{
  "n_kv_head": 6,
  "d_mlp": 512,
  "rope_base": 10000.0,
  "bias": "none",
  "init": "trunc",
  "init_std_o": 0.0275,
  "init_std_down": 0.0275,
  "lr_head": 0.00669,
  "warmup_steps": 432,
  "final_lr_fraction": 0.03
}
Each number is 128 + 24 x the weight over the matrix's rms, rounded and kept within 0 to 255. Layers, rows and columns count from 0.

# layer 6 attention query, 384x192, rms 0.0951, rows 336-344, columns 0-191
[[ 87 143  64 127  65 166 112 114 113 143  73 143 111  92 105 144 143 119 142 166 147 146 120 152 157 165  88 118 117 151 104 130 166 151 111 110 146 174  93 104 166 161 123 146 167 135  79 171 133 151  87 147 126 134 129  94  96 149  73 183 107 137 140 148 143 139 145 155 132 114 151 149 119 120 168 102 134 165 102 138 172 109 109 155 136 115 135 123 134 127 148 123 108 138 107 124 124 157 115 122 102 108 145 159 138 140 148 130 111 114  96 160 169 111 100 113 143 143 114 126 118 140 142 142  98 157 127 114 135 139 165 123 108  99 133 130 119 168 118 133 110 130 132 159 116  89  88 121 164 118  99 152 167 146 140 119 122 165 146 128 133 113 128 151 141  90 100 117 135 129 118  61 117 117 110 141 131 149 108 134 159 104 103 127 141 157 139 129 139 112 134 147]
 [127 102 105 167 153  90 110 113 124 112  88 145 137 151  98 160 134 180 120 118 138 115 179 107 118 118 140 157 143 113 107 150 118 140 138 145 151 107 145 120 134 118 105 145  91 101 111 122 152  94 150 151 148 193 131 165 117 137 108 111 134 115 111 108 109 105 132 140 125 127 143 122 104 111  83 147 161 138 163 124 137 112 120 130 146 115 127 142 121 177 102 164 121 122 118  90 160 156 135 129 156  91 127 105 102 123 116 131 134 113 132 144 159 158  83 130 136 126 122 129 142 127 107 117 122 129 155 107 128 149 122  97 129 131 131 102 194 167 110 139 102 115 147 107 113 124 136 146 114 151 119 135 165 145 105 120 147  95 126 138 144 145 188 124 114 134 144 125 167 117 149 148 125 114 123 177 147 149 111 119 138 124 120 159 134 120 163 121 123 134 109 104]
 [ 89 123 124 170 163 120 124 165 160 104 139 149 137 145 184 171 121  78 142 162  57 127 149 154 156  91 109 134 126 124 101 133 116 115 136 146  84 108 131 126  80 118 129 131 111 155 136 157 118 120 146  93 109 104 127  96 174  94 182 128 152  89 125 148 110 130 151 146 120 132  79 128 120 137 123 133 115 155 111 139 101 134 164 145 123 149 117 128 115 100 111 157 178 132 115 120 117 103 128 149  84 151 119 128 137 136 109 114 110 107 121 119 100 164 135 105 151 116 164 110 142 127 128 139 147 149 108 113 120 134  71 108 109 107  75 120 117 112 113 151 124 140 144 113 129 116 166 129  91 111 138 118  88 100 116 132 120 131 175 136 130  95 119 127 120 163 162 135 151 134 150 138 130 137  85 110 126 142 113  97 137 155 122 123 146 154  93 158 155 142 143  99]
 [ 92 105 144 113 115 153 143 115 137 150 140  93 171 135 106  79 121 144 126 167 116 147  95 163 119 126 131 130  92 147 157  89 128 136 125  87 123 101 116 101 140 128 116 148 136 150 121 130 125 160  94 129 152  97 122 102 117 154 105 128 159 108 122 179 158 154 137 150 124 126 113 176 144 122 123 119  59 120 111 146 110 133 155 118 142 110 134 148 126  73 170 111 142 129 111 151 101 111  84 134  98  99 108 134 123 126 126 137 114 127 122 120 131 124 121 139 130 105 137 148 126 100 137 155 149 174 121 123  89 132 122 149 118  87 143 154  97  96 116 125 140 125 112 165 127 122 105 104 156 124 124 108 147 114 120 149 116 136 142 141 140 119 116 190 128 118 117 162 154 146 108  88 128 121 188 156 116 153 123 126 166 112 152 105  94 101 123 113  83 119 137 121]
 [114 158  93 150 111 145 141 150 102 116 103 112 118 135 138 162 128  81 137 173 119 133 125  81 149 129  79 138 121 120  83 124 154  72 128 144 152 138 135 133 132 120 192 146 141 109 114 113 134 141 159 142  92 166 166 154 146  84 131 160 103 125 137 104 117 141 150 148 154  92 136 130 124 110  86 110 147 146 126 144 140 143 121 134  98 127 140 165 129 171 100 159 117 115 161 123 121 127 152 137 126 103 103 147 162 115 129 118 142 177 177 196 130 139 111 115 145 141 142 129 135 176 114 130 161 133 134 140 139 139 118 137 117 175 147 147 104 102 152 165 117 136 117 115 118 129 134  87 131 106 132 149 115 130 152 136 141 134 120 109 108 128 152  83  99 133 123 137 133  80 130 129  79 155  84  92 130  90 145 148 150 116 122 120 183 194  82 147 167 131 111 147]
 [125 173 124 142 114 141 105 104 109 148 135 118  94 142 112  89 101  92 120 103 163 142 111  94 109 135  98 118 105 154 154 169 153 140 131 130 166 138 115 105 144 124 124 120 178 131 118 143 135 148 142 138 114 117 146 144 111 161  94 160 124 133 147 126 134 125 116 101 124  93 148 116 126 132 132 101 130 125 107  90 160 120 121  76 119 157 156 147  99 189 118 117  62 111 137 150 118 152 143 139 129 156 129 154 147 131 140 141 135 145 156 144 135 104  93 145 105 153 117 140  89 135 119 150 109  83 135 149 123 126 113 133 137 146 135 151  93  77 125 126 108 130 152 111  92 123  99 156 152 134 105 165 139 127 141 143 132 103  60 130 127 155 118  92 131 154 102 142 100 100 126  98 125 134 112 104 146 112 135 176 131 150 118 124 129 143 134 108 144 112 103 159]
 [141 108 167 144 177  87 140 124  99 130 152 145 134 133 131 120 107 136 103 113 128  91 147  83 113 126 179 132 134 117 145 143 118 155 125 127 148  92 156 132 131 118  88 129  93 111 178 137 121 110 156 135 125 154 128 157 104 115 121 110 128 126  89 104 100 106 130  75 125 133 137 106 124 141  86 145 137 113 134 119 131 125 113  86  97 138 143 146 124 188  75 164 100 121 108 110 133 127 117 116 145 118 123 100 124 123 141 140 153 130 154 124 120 131 136 146 109 113 112 124 127 119 132 114 156 107 155 105 115 150 112 110 166 185 111 127 185 112 129  99 118 105 125  93 125 156 133 140 113 138 110 144 110 119 130 130 145 105 111 136 121 161 142 123 117 162 119 114  98 111 133 165 125 109 104 134 149 138 162 145 117 131 135 133 111 110 144 152 121 139 108 119]
 [149 152 118 124  79 182 118 128 107 128 116 139  65  96 103 143 162 106 149 128 160 149 107 135 144 149 129 130 158 110 102  83 159 138 140 145 125 173 100 160 128 155 169 138 171 139 102 114 126 135 127 110 106 111 140 120 130 116 142 166 119 171 175  84 145 128 129 151 125 130 114 113 132 136 134 165 167 113 139 119 152 120 109 157 150 126 163  94 126 104 127 107 130 140 181 151 131 128 153 140 123 157 168 177 100 153 149  93 141 193 131 132 175  87 114 113 150 151 130 114 142 159 104 137 111 118  93 152 148  79 166 147 117 142 102 138 116 164 137 130 138 106 117 115 112 131 106 102 132  98 115 128 109 129 159 129 139 184 135 134 116 136 113 101 140 105 133 102 134 163 132 103 125 130  95  52 111  84 119 134 130  99 173 127 213 173 118 116 157 125 124 121]
 [106 119  97 117 112 151 130 152 117 113 100  89 161 128 100 142 168 132 162 181 102 131  85 150 154 134 112 152  98 142 118  91 156  99 135  91 132 130 107 125 145 154 129 150 136 118 107 136 127 166 101 140 158 128 136  99 114 151  95 122 140 142 128 178 113 168 140 177 150 126 119 168 110  86 142 106 108 131 114 156 135 133 150 158 109 119 120 117 180  93 163  90 150 134 130 113  92 131 113 137 115  88 124 114 154 102 119 133 117 154  93 163 134 122 146  79 146 138 125 142 116 124 123 133 113 130 137 121 154 137 141 136 118  58 120 146 104 126 114 122 166 161 106 171 121 106  82 126 182 115 156  99 134 134 140 122 111 152 144 133 110 139 115 153 124  87  98 137 176 104 153  94 128 133 138 130 100 147 116 122 125 100 121  81 127 129 123  97 103 116 128 143]]
# layer 6 attention key, 384x192, rms 0.0956, rows 336-343, columns 0-191
[[175 157 116 111 114  93 150 141 148 150 131 110 104 194 139 135 137 116 176 139 128 140 116 129 166  61 115  82 141 142 105 133 121  99 127 118  94 128 122 146 137 118 123  94 106 138 122 149 139 100 150 115 106 118 122 113 121 138 130 121 130 175  92 193 111 116 141 147  87 161 117 117 111 141 139 136 127 106 134 108 179 102 126 171 137 123 152  98 154 160  94  92 137  90 106 128 124  81 151 157 128 114 136 130 155 146 122 108 142 133 135 150 112 110 176 107 128 140 183 119 123 128  61 122 107 120 120 146 136  98 130 114 141  89 120 111  93 126  67 100 179 110 102 129 150 147 148 132 144 130 132 184  88 119 142 157 114 100 181 126 111  91 134 106 140 164 120 150  86 129  84 157 158 129 154  98 142 140 138 100 109 117 149 147 144 141 111 112 145 126 124 119]
 [102 138 117 153 131  60 105 149 140 103 121 102 156 154  98 132 129 111 110 148 126 113 147 133 122 114 125 126 101 165 121 135 127 132 114 171 131 107 145 122 108 135  80 140  76 104 108 140 155 105 105 123 151 139 119 125 135  95 113  88 111  90 114 121 104 155 119 119 126 167 148 129 144 140 103 179 142 106 149 128  97 123 174 112 128  95 123 164 117 118 104 117 113 138 144 154 126  92 111 129 139 109 123  74 150 125  90 141  79 134 144 120 113 127 109 109  98  94  88 125 151  92 118 124 102 140 128 108 126 117 119 132 114 125 160 136 172 128 132 131 124 148 129 112 132 127 162 155  95 121 128 117 102 160 134  96 133  71 109 121 122 165 118 126 124 158 184 137  97 140 120 130 149 139 143 196 127 167 109 128 105 135 118 128 124 121 106 110 111 117 144 129]
 [117 100 131 100 123 119  70 113 124 150 128 165 116 141 150 113 101 122 100 117 148 113 143 128  92 163 125 155 120 106 122 137 145 125 122 139 158 119 154 100 139 126 127  57 124 144 100 144 130 111 113 154 115 117  93 160 127 140 110 148 104 112 145 106 107  83  97 139 148  87 134 158 128 126 114 139  98 136 162 134 102 125 137 132 116 138 102 113 141 127 167 112 133 114 125 118 128 141 136 130 154 115 140 131 108 170 133 111 143 123 151 143 120 103 118 132 150 122 105 138 129 170 161 121 137 126 100 112 157 101  88 109 131 164 130 108 114 118  90  94  97 109 176 185  78 143 152  85 143  96  99 148 117 134 163 155 122 198  54 107 117 144 154 146 144 150 113 133 125 134 180 151 136  97 110 161 109  90 174 135 147 128 130 129 107 131 152 114 126 109 123  97]
 [166 138 143 158  97 120 174 123 130 127 144 171 148 135 154 116 132 141 164 154 126 117 112 112 105 155 145 145 191 100 111 132 108 126 122 108 126 131 155 123 156  97 142 136 163 126 172 133 108 148 120 156 150 125 168 127 172 121 160 121 152 143 114 126 139 149 112  99 111 129  87 117 107 117 136  98 131 130  98 112 146 181 114 116 114 135 142 108 174 131 156 136 133  86 118 112 136 185 121 101 100 109 143 126 142 158 137 127 149 144 105 146 119 105 156 133 163 128 155  97 117 158 115 117 150 111 125 122 131 133 150 139 148  87 123 108 133 111 109 115 107 153 129  85 135 114 106 125 145 157 127 132 142 100 144 164 153 180 163 141 129 125  66 127 112 153  90  98 126 125 148 115 155 156 141 109 112  82 142 127 118 105 149 129 141 132 139 186 122 144 160 120]
 [189 141 112  99 135 149 107 131 145 126  94 129  99 145 114 115 121 150  91 107 102 150 148 160 152  65 132 111 129 153 118 104 122 112 180 109 124 101 112 166 116 148 138 118  78 120  81 126 147 126 119 108 134 108  94 135  74 192  76 125 123 179 121 131 117 106 138 167 114 102 122 111 123 111 157 150 138  96 144 118 133  54 134 142 142 106 118 110 146 135 137  93 125 113 146 171 149  74 166 173 145 140 166 174 125 141 111 123  95 139 152 136  98 126 118 111 139 153 134 137 101 137 126 141 102 109 133 152 152  86 135 139  94 118 100 124 133 131  86 149 161  70 142 150 129 139 161 114 120 110 150 126 104 130 115 115 123 115 118 125 150 101 152 106 162  93 118 139 143 136 124 149 109  89 133 137 135 160 128 120 146 105 118 152 129 143 108  88 155 120  90 129]
 [149 131 119 116 145 119 163 121 163 127 122  88  90 154 124 151 124 137 130 123  82 150 113 156 158 115 124  80 128 124 120 113  94 125 147 109 104 147 100 141 111 138 168 135 148 125 105 139 147 123 133  89  79 139 119 124 106 125 116 139 126 152 159 174 152 151 149 125 134 149 154 104 123  96 185 135 164  93 148 107 120 119 106 152 138 112 124 110 130 110 103 119 130 146 121 102 153 106 154 131 106 137 137 153 139 100 118 120 139 113 109 125 102 120 165 113  89 156 133 130 116 132 110 122 125 153 150 150  90 123 138 156 104  99 113 150 109 113 126 146 186 114  98  97 163 141 137 154 153 149 137 137 101 147 106 119 134  93 200 135 147 114 160 116 138 107 121 126 167  92  91 128 100 115 132  82 124 143 116 108 131 133 111 127 119 106 119 127 153 153 100 130]
 [ 86 114 126 164 157 131 103 143 136  96 130 112 179 133 116 135 130 105 113 131  97 148 138 157  99 145 114 130 103 119 150 127 113 158 114 148 141 142  95 137 110 139 116 167 118 101 126 103 157 136 100 152 133 144 128 141 137  90 135 145 110  85 145 104 138 154 122 132 156 142 164 134 150 131 113 163 145 109 136 123  87 114 112 129 132 147 109 148  78  87 131 143 112 158 183 139 133 144 141 122 112 122 135  98 130  82 106 139 103 143 134 135 140 140  91 146  92  92  57 133 146 137 179 124 106 120 156 122 119 137 112 116 115 136 155 134 144 141 169 119 133 155 119  74  99 117 134 176  96 128 143  72 156 142 132  98 147  84 104 114 158 142 137 128 124 105 175 129 180 121 161 118 120 125 135 175 120 170 125 142 151 144 119 136 104 120 122 118 117 147 144 121]
 [114 149  98  79 137 164 120 146 150 130 113 102 118 115 137 138 139 151 117 119 143 149 108  97 155  72  87 130 114 145 137 116 137 101 146 132 122 106  97 122 138 113 126 125  72 114 109 132  76 137 154 108 111 107 139 108  65 128 109 145 137 179  89 163 144 105 166 179 117  81 130 139 113 108 129 101  85 180 111 151 166  93 103 135  97 103 115 137 162 145 136 112 148 103 116 113 131  94 156 163 172 104 112 155 153 138 166 106 147 134 159 125 124 147 140 111 140 150 135 149  90 119  93 143 111 159  94 155 124 126 150 136 126 116  91 145  81 137 125 117 175 105  95 193 176 170 141 114 140  96 136 158 117 119  81 147 122 123 129 127 104  90 165 125 139 114 102 148 102 109  92 146  86 122 120  79 150 120 127 118 145 101 117 108 153 166 109  72 147 107 106 146]]